Each number is 200 + 40 x the weight over its row's rms, rounded and kept within 0 to 999. Layers, rows and columns count from 0. The size before them is the row's rms in percent of the matrix's.

# layer 4 MLP up, 256x96, rms 0.0808, rows 213-255, columns 0-95
071,194,197,175,194,157,200,228,236,217,163,249,155,194,249,251,166,153,215,156,212,165,189,157,204,198,184,302,230,139,193,168,223,147,283,166,203,209,256,252,196,205,111,164,247,190,148,324,125,209,181,179,139,188,244,234,196,213,175,155,188,254,135,155,198,266,201,144,230,216,170,180,202,186,219,185,187,302,165,170,184,172,221,164,237,169,262,191,207,224,216,147,158,191,209,241,207
128,307,226,279,137,186,263,251,170,198,234,154,132,238,255,235,189,208,275,217,242,196,222,148,148,234,184,234,229,236,295,208,136,258,252,182,186,182,155,232,226,214,219,220,180,211,251,217,259,196,217,291,159,201,201,186,176,170,204,170,213,259,191,281,235,234,226,170,173,249,218,187,232,221,237,221,285,227,137,175,190,218,212,222,233,217,149,209,162,179,203,179,231,262,179,221,207
126,142,224,279,162,136,176,210,238,198,213,180,188,236,160,178,231,113,158,213,245,179,209,250,233,192,263,228,228,139,188,276,156,219,241,170,273,159,206,214,237,200,118,219,198,195,209,228,225,147,167,177,276,204,207,203,259,225,213,245,195,228,197,202,177,146,151,183,173,222,174,157,230,187,252,203,185,224,104,103,188,174,223,214,199,245,198,122,234,103,227,185,250,203,196,166,154
113,209,247,268,257,135,148,225,185,191,234,212,226,251,198,142,212,123,163,198,199,257,150,260,224,255,197,237,214,212,212,151,209,214,154,187,228,201,219,195,200,179,143,178,161,195,186,156,157,219,141,159,321,130,186,235,160,212,150,132,147,206,249,179,204,183,158,157,226,203,179,188,240,204,221,201,185,270,148,185,220,166,218,225,119,156,194,137,152,149,223,132,194,243,186,139,251
121,191,178,170,157,199,152,142,187,237,195,208,218,176,129,151,171,353,167,232,118,250,180,149,252,228,198,175,172,178,266,175,230,218,169,192,190,259,243,162,166,212,246,204,195,167,291,204,176,208,202,144,162,184,214,183,184,183,210,204,169,155,172,145,203,195,197,210,195,251,178,256,234,85,228,185,158,225,235,219,198,177,225,200,149,173,211,245,177,219,248,194,238,256,252,215,286
120,225,150,189,221,168,220,253,83,231,203,136,183,235,165,245,210,224,192,226,108,208,144,209,228,236,170,171,270,199,244,203,214,174,189,204,172,211,155,224,109,135,164,196,148,210,174,165,256,247,147,244,185,183,222,241,263,172,220,187,269,202,136,227,179,187,218,294,149,133,226,180,244,232,251,219,237,149,184,165,180,210,197,205,260,238,218,179,194,230,258,235,173,192,255,231,246
128,210,208,200,184,184,205,141,175,204,186,176,185,200,160,228,169,257,128,211,192,198,65,224,240,226,133,202,278,151,155,225,166,186,294,215,248,223,214,203,244,104,177,196,163,200,155,109,221,210,144,248,135,163,203,258,182,188,151,160,245,168,165,219,230,209,288,199,184,182,200,216,201,176,204,204,156,200,167,251,98,181,207,164,213,214,208,216,171,207,203,221,218,268,191,261,195
111,220,255,156,179,223,228,218,212,192,228,215,175,259,293,204,278,250,203,180,168,212,282,249,104,179,142,192,189,173,292,205,201,216,222,267,203,142,212,229,138,224,245,243,153,159,207,208,270,206,240,237,231,200,183,164,173,235,180,250,231,169,226,192,242,189,189,165,204,155,236,238,222,270,193,220,239,153,249,192,171,208,301,205,239,209,149,177,132,225,204,212,155,186,255,222,143
103,181,218,221,155,137,204,177,153,203,213,120,178,274,271,171,192,267,193,216,193,188,158,176,170,269,159,164,202,242,240,199,262,187,224,240,286,174,161,165,110,196,208,148,188,241,214,140,261,242,257,212,243,153,245,183,134,179,165,241,221,118,202,222,289,213,197,203,236,205,269,179,186,169,136,215,164,198,214,213,209,213,173,241,125,212,185,139,157,233,215,209,185,194,166,214,256
105,255,220,125,139,184,206,228,225,198,235,253,195,112,256,220,129,145,209,164,219,205,186,278,133,159,221,176,222,243,225,110,204,196,229,242,253,216,157,233,226,139,225,187,209,182,259,149,193,243,189,245,216,212,169,218,195,179,158,242,145,194,187,183,138,214,207,151,298,236,210,126,182,171,236,200,216,251,245,201,202,190,252,231,209,188,203,184,144,247,249,159,174,269,149,227,253
106,232,238,136,183,235,203,185,182,194,123,173,236,149,252,239,156,245,168,188,172,247,153,182,225,270,199,230,238,157,130,150,138,208,193,258,200,207,156,209,181,195,195,160,140,180,177,118,183,206,166,171,132,212,197,312,160,182,203,162,140,188,229,184,170,280,200,187,174,235,264,135,150,243,184,200,201,143,236,221,192,191,196,248,198,302,208,205,240,223,187,159,222,251,167,151,169
053,198,210,210,185,210,184,180,150,249,194,210,231,204,229,215,195,207,183,215,168,175,175,219,251,239,220,228,259,73,213,169,209,162,136,204,181,208,217,78,221,170,206,235,210,229,212,145,174,189,172,222,214,180,279,309,193,239,226,139,214,161,316,206,159,201,181,176,211,256,235,141,249,213,116,223,182,268,158,133,253,179,171,232,184,190,195,163,203,177,166,165,203,147,160,216,199
121,254,167,198,198,247,235,134,269,200,215,218,193,155,241,177,239,223,289,202,150,145,253,169,255,143,173,165,168,238,251,229,158,219,201,120,213,188,197,195,155,283,207,209,204,238,272,152,192,244,180,215,171,261,178,105,235,198,235,215,201,250,125,193,205,268,214,213,192,247,196,192,188,147,188,218,258,160,231,213,172,199,143,157,198,184,169,261,229,179,117,212,154,193,201,195,123
124,149,212,198,178,152,232,220,162,169,185,159,215,212,140,177,155,185,223,167,260,232,225,234,161,185,197,198,175,291,247,167,188,161,214,242,105,206,202,216,247,164,181,191,231,226,166,235,167,139,221,227,155,204,202,237,147,156,198,187,164,264,251,231,207,248,189,208,269,231,218,141,142,215,156,169,268,141,208,236,212,219,93,253,181,259,230,155,231,212,170,265,224,209,137,127,260
130,183,234,176,183,236,139,222,232,209,230,214,243,178,207,224,156,177,152,181,195,161,226,195,316,200,189,209,197,209,190,170,305,203,173,226,218,175,198,205,123,161,184,181,269,221,245,213,207,233,167,139,268,229,197,128,215,165,227,187,152,74,195,170,220,217,126,215,234,187,209,160,211,277,224,188,163,187,226,203,281,221,248,267,151,185,198,226,151,277,203,225,144,149,231,184,191
040,209,195,295,190,219,190,205,163,170,177,193,181,168,191,193,244,212,158,228,228,244,206,231,160,252,219,254,225,189,233,170,138,232,156,201,190,151,183,270,247,192,194,232,221,174,240,74,189,220,114,235,183,257,208,241,197,200,206,195,166,228,268,173,221,196,169,187,219,206,229,62,172,197,189,155,260,253,196,192,130,338,189,210,191,181,180,208,214,160,171,235,208,188,184,166,229
035,193,241,217,187,208,196,181,212,345,178,163,225,198,219,202,172,210,209,205,209,213,209,183,164,185,181,206,206,118,219,196,212,175,196,194,189,218,214,360,158,212,209,163,246,196,225,180,203,277,237,203,183,43,240,250,202,155,206,207,207,228,172,239,282,222,221,170,175,202,201,154,217,193,197,322,190,193,203,173,154,260,190,265,187,200,204,191,188,198,213,193,233,229,209,207,231
104,255,209,202,224,234,226,269,206,205,193,197,267,169,188,145,205,248,237,179,221,210,256,148,200,152,174,176,239,201,172,183,239,197,212,243,140,184,209,205,156,221,302,145,173,220,178,229,165,248,243,214,147,142,165,189,229,167,210,197,180,179,204,153,198,255,181,145,186,200,216,271,112,238,170,188,210,155,287,261,190,212,117,157,172,158,193,225,240,256,114,139,183,105,214,185,173
074,146,200,151,242,145,213,192,168,233,161,227,276,200,212,115,204,156,221,224,175,220,198,164,241,220,162,215,198,217,255,191,195,201,180,166,148,221,253,198,238,177,323,171,143,226,200,152,116,189,151,220,229,196,201,176,151,246,181,188,235,185,241,239,186,108,169,207,185,249,212,219,251,140,146,260,157,137,189,146,195,262,133,279,150,181,190,232,208,184,191,239,215,225,183,161,255
124,223,156,111,175,203,220,163,199,223,190,231,221,137,191,274,118,166,113,196,194,177,96,99,211,178,196,111,212,184,163,230,133,239,216,144,240,242,212,171,232,215,221,172,200,200,252,213,232,155,225,191,101,177,194,286,239,234,213,124,255,199,188,186,182,200,253,222,169,191,201,217,207,217,222,200,160,153,125,182,220,180,201,185,265,222,180,232,165,166,174,203,239,177,193,204,204
125,228,214,122,196,244,202,186,214,240,178,245,197,174,192,221,177,143,235,206,179,158,187,322,189,143,222,200,207,227,163,154,212,193,278,163,186,211,237,151,258,207,182,182,140,146,202,220,196,140,157,154,134,260,244,257,223,188,145,198,193,258,190,202,185,172,169,221,174,160,225,201,230,69,139,223,174,213,206,217,152,148,217,169,196,121,220,243,96,224,222,193,204,222,199,244,212
116,193,231,144,150,240,206,202,221,217,206,180,226,141,213,243,115,244,154,181,180,235,176,126,185,220,227,192,194,196,112,157,211,222,195,251,200,284,167,184,197,207,248,260,158,203,281,267,218,205,238,191,166,198,210,272,221,194,161,202,150,216,188,191,158,284,228,201,188,284,241,205,159,212,165,185,264,138,241,223,176,222,177,232,277,298,161,211,281,249,171,174,223,209,176,168,203
045,203,204,161,131,206,241,171,211,227,310,281,196,235,233,194,220,198,190,158,190,202,206,167,196,209,246,187,189,145,248,213,236,172,141,229,216,160,273,110,200,202,192,223,185,239,200,245,209,158,313,201,163,143,135,197,200,256,228,222,188,196,261,153,99,192,183,206,209,194,227,220,174,180,194,272,200,160,233,195,288,92,214,246,175,213,165,177,156,199,249,196,162,201,201,215,217
037,199,217,247,213,215,198,191,212,263,201,208,208,204,195,174,212,196,188,192,202,224,192,188,232,198,214,179,201,252,164,194,243,239,244,211,189,176,101,392,187,198,199,201,162,170,220,207,162,194,165,182,230,124,107,192,206,233,184,179,157,228,241,207,262,194,212,212,181,193,203,184,210,216,203,386,201,211,201,186,197,96,210,191,189,194,216,201,196,215,205,207,197,278,211,196,186
081,208,205,178,91,193,314,208,154,249,247,174,179,190,169,156,227,146,245,208,138,209,203,243,186,188,263,147,177,189,190,214,222,167,212,175,236,163,207,191,153,194,214,209,287,228,190,217,289,171,203,211,162,208,200,163,269,181,294,147,180,172,247,191,201,204,204,252,152,174,237,159,131,216,256,222,191,175,175,194,178,137,142,183,223,241,129,166,211,200,147,120,211,150,216,239,208
111,194,149,172,167,215,278,182,166,220,171,244,184,208,131,203,156,239,166,209,179,220,167,183,298,217,253,225,224,161,229,214,188,181,227,157,185,180,203,207,227,281,157,153,204,262,177,285,277,189,241,171,218,197,189,191,254,192,213,152,189,168,129,237,180,181,203,232,217,213,229,185,192,157,213,194,217,124,270,172,209,190,144,297,152,289,244,201,211,294,164,243,230,240,153,243,197
099,185,236,198,244,254,176,245,196,201,260,265,139,226,224,221,151,211,177,223,196,155,194,237,198,213,188,237,267,220,299,173,154,162,197,234,190,257,186,201,248,161,202,177,174,185,169,151,174,195,138,230,238,200,212,284,195,240,215,136,240,221,219,259,195,203,188,224,151,211,213,117,275,267,236,225,252,238,147,201,217,186,114,224,221,192,202,266,221,164,240,150,236,160,299,258,206
105,252,173,171,260,244,220,260,194,216,146,197,120,206,169,169,157,201,257,163,267,155,213,242,202,130,129,204,277,193,215,154,189,212,278,214,225,182,170,208,200,129,173,179,148,280,165,266,206,209,198,232,195,173,177,219,202,196,152,218,272,242,195,231,238,204,200,214,164,111,200,189,199,215,137,208,173,166,195,228,184,172,143,146,202,196,176,178,233,266,138,184,160,182,157,167,92
043,217,186,164,105,213,207,222,205,129,174,203,236,200,178,237,228,185,244,203,128,181,193,200,152,222,190,225,288,231,192,218,185,187,212,209,194,114,152,196,153,198,182,248,142,228,214,184,228,198,174,232,204,344,344,172,213,232,203,211,163,184,133,199,232,140,203,174,168,205,220,168,203,178,219,174,236,204,176,179,192,238,198,284,202,204,160,244,180,243,166,118,157,220,206,156,243
119,127,278,228,152,219,236,238,137,244,229,194,209,179,272,118,227,214,283,236,189,312,261,167,180,164,285,134,172,220,234,224,256,191,153,223,149,188,212,211,115,204,268,214,227,198,273,240,223,194,192,232,239,213,187,223,231,192,218,221,134,235,232,243,220,220,166,177,262,216,229,182,195,212,200,192,175,173,241,210,213,220,115,170,142,224,186,180,189,182,211,156,145,170,204,191,200
099,256,182,149,222,270,211,282,165,190,207,225,159,167,236,260,170,228,295,138,201,193,187,209,175,167,160,192,177,234,181,124,253,194,238,236,178,191,160,195,164,205,229,162,235,256,198,180,201,218,224,228,183,203,190,181,192,192,160,278,157,180,218,212,223,222,192,245,236,106,256,193,167,187,120,205,182,181,346,294,205,205,181,160,181,188,239,244,193,253,158,212,166,235,221,160,208
068,211,170,180,174,186,183,182,195,154,181,216,130,209,187,260,143,285,206,211,214,180,214,216,145,235,248,252,149,129,222,223,250,178,160,187,197,247,225,231,176,224,240,251,197,189,165,192,154,217,120,163,154,138,160,210,179,173,167,226,192,134,196,187,226,172,205,129,151,238,286,263,138,220,186,197,144,223,181,205,191,320,219,194,171,212,193,207,197,194,183,126,216,193,121,301,195
151,251,197,167,188,211,157,187,205,203,219,220,159,178,267,172,206,242,189,150,226,175,191,240,224,125,164,188,212,263,227,102,258,181,249,282,206,192,190,198,162,93,237,201,253,182,216,171,184,213,217,148,236,215,215,200,215,223,172,284,267,240,213,212,233,202,197,242,229,103,210,154,259,145,199,191,195,226,191,205,187,189,135,195,160,223,207,315,226,222,158,204,128,211,284,211,192
094,235,127,238,256,191,180,232,250,256,199,228,179,222,120,276,204,177,207,217,228,125,200,216,233,266,157,228,167,219,202,187,237,209,222,91,241,192,275,215,278,235,161,218,232,208,111,210,182,178,217,192,207,200,188,146,150,201,93,217,206,205,209,166,163,95,231,241,132,170,145,232,233,168,205,221,198,209,190,146,154,203,219,198,242,190,235,209,200,214,262,166,214,161,236,220,208
031,169,212,148,210,191,191,207,229,153,254,112,173,170,194,217,199,202,210,186,218,245,191,173,146,246,158,183,207,220,191,195,212,103,151,236,184,168,229,102,171,207,226,118,235,226,161,195,237,168,188,173,208,180,190,217,162,61,196,174,207,201,161,191,216,220,211,206,185,214,206,237,120,210,227,214,260,209,196,243,205,42,200,229,177,247,231,166,218,200,224,176,207,272,179,266,169
112,216,249,144,190,206,166,207,256,205,192,222,155,211,232,245,128,116,119,205,250,113,171,235,244,190,146,215,258,224,190,106,174,247,184,187,242,188,225,209,205,165,116,218,216,196,136,213,161,137,171,149,149,193,187,238,156,177,172,172,226,172,225,191,166,194,197,261,127,185,155,171,191,209,200,213,171,176,125,158,168,217,168,224,128,180,153,265,220,221,201,165,177,199,206,195,100
107,207,96,127,244,209,204,218,181,229,125,133,174,230,192,130,256,220,160,209,177,198,242,261,208,203,189,276,234,146,180,147,171,184,184,193,185,153,175,225,206,219,173,203,191,153,149,168,150,232,179,218,134,160,240,154,148,187,196,124,197,214,135,129,204,231,205,214,197,253,185,212,109,230,224,253,194,205,172,182,126,214,273,211,238,199,161,236,178,128,240,245,191,214,244,209,143
114,204,245,203,198,165,227,148,238,182,167,163,307,232,154,255,194,132,159,140,129,243,161,224,212,211,263,205,242,187,192,240,227,204,158,165,231,170,219,197,201,205,161,238,242,141,181,284,205,198,219,175,219,181,221,212,219,204,190,138,164,267,208,237,192,124,91,214,122,209,147,174,230,116,194,199,185,212,219,189,216,196,154,258,196,207,287,186,190,237,138,214,266,195,177,233,234
034,214,230,148,187,217,215,218,202,162,277,160,210,191,230,167,159,193,172,178,189,193,186,208,141,187,192,196,216,183,208,196,169,172,192,206,191,235,262,417,224,187,173,173,207,219,196,167,174,196,215,261,227,151,347,216,193,344,240,210,212,187,219,218,267,208,221,191,186,194,172,192,215,189,213,200,252,202,205,179,212,222,189,173,264,177,198,201,184,211,218,200,194,195,202,247,200
036,248,194,208,224,215,214,199,200,47,260,351,187,202,203,207,206,197,185,180,207,174,199,168,238,254,231,182,217,259,173,182,197,201,204,238,209,208,214,226,210,179,167,206,206,185,226,198,242,209,188,198,195,174,47,237,187,193,213,186,146,178,216,163,221,247,210,224,197,178,212,188,173,239,162,113,107,218,226,237,261,144,147,159,238,205,222,175,170,177,163,235,253,223,176,196,168
125,186,187,194,199,230,188,243,170,187,199,224,209,184,281,211,257,254,270,280,184,231,253,131,188,193,189,192,203,194,271,223,206,210,186,232,202,211,184,204,150,199,275,236,177,200,277,220,207,262,219,200,216,206,202,299,200,227,216,234,206,234,258,89,226,213,186,190,248,247,200,199,219,337,231,211,197,169,247,188,239,214,171,173,199,157,159,242,177,222,225,180,109,130,212,136,173
073,201,229,214,152,279,155,226,309,184,184,149,219,184,150,258,197,161,231,231,189,176,222,205,192,222,153,224,218,214,147,180,160,230,202,191,210,208,194,211,234,225,130,144,196,158,187,277,150,177,197,191,159,224,189,154,189,154,243,139,192,178,191,154,188,169,158,150,74,264,201,243,208,208,188,142,183,208,179,227,216,166,259,200,211,128,202,256,204,213,202,125,234,197,149,113,119
124,174,320,197,208,180,180,233,250,208,166,180,206,224,227,205,198,157,246,227,208,175,235,182,186,161,180,231,175,208,179,243,231,197,228,246,237,167,166,225,116,207,257,174,207,177,214,281,183,247,221,219,239,162,214,168,249,188,154,264,151,184,163,256,193,213,204,73,178,183,213,225,237,207,208,202,223,198,231,196,204,204,296,118,297,180,191,146,273,252,217,247,160,211,276,182,184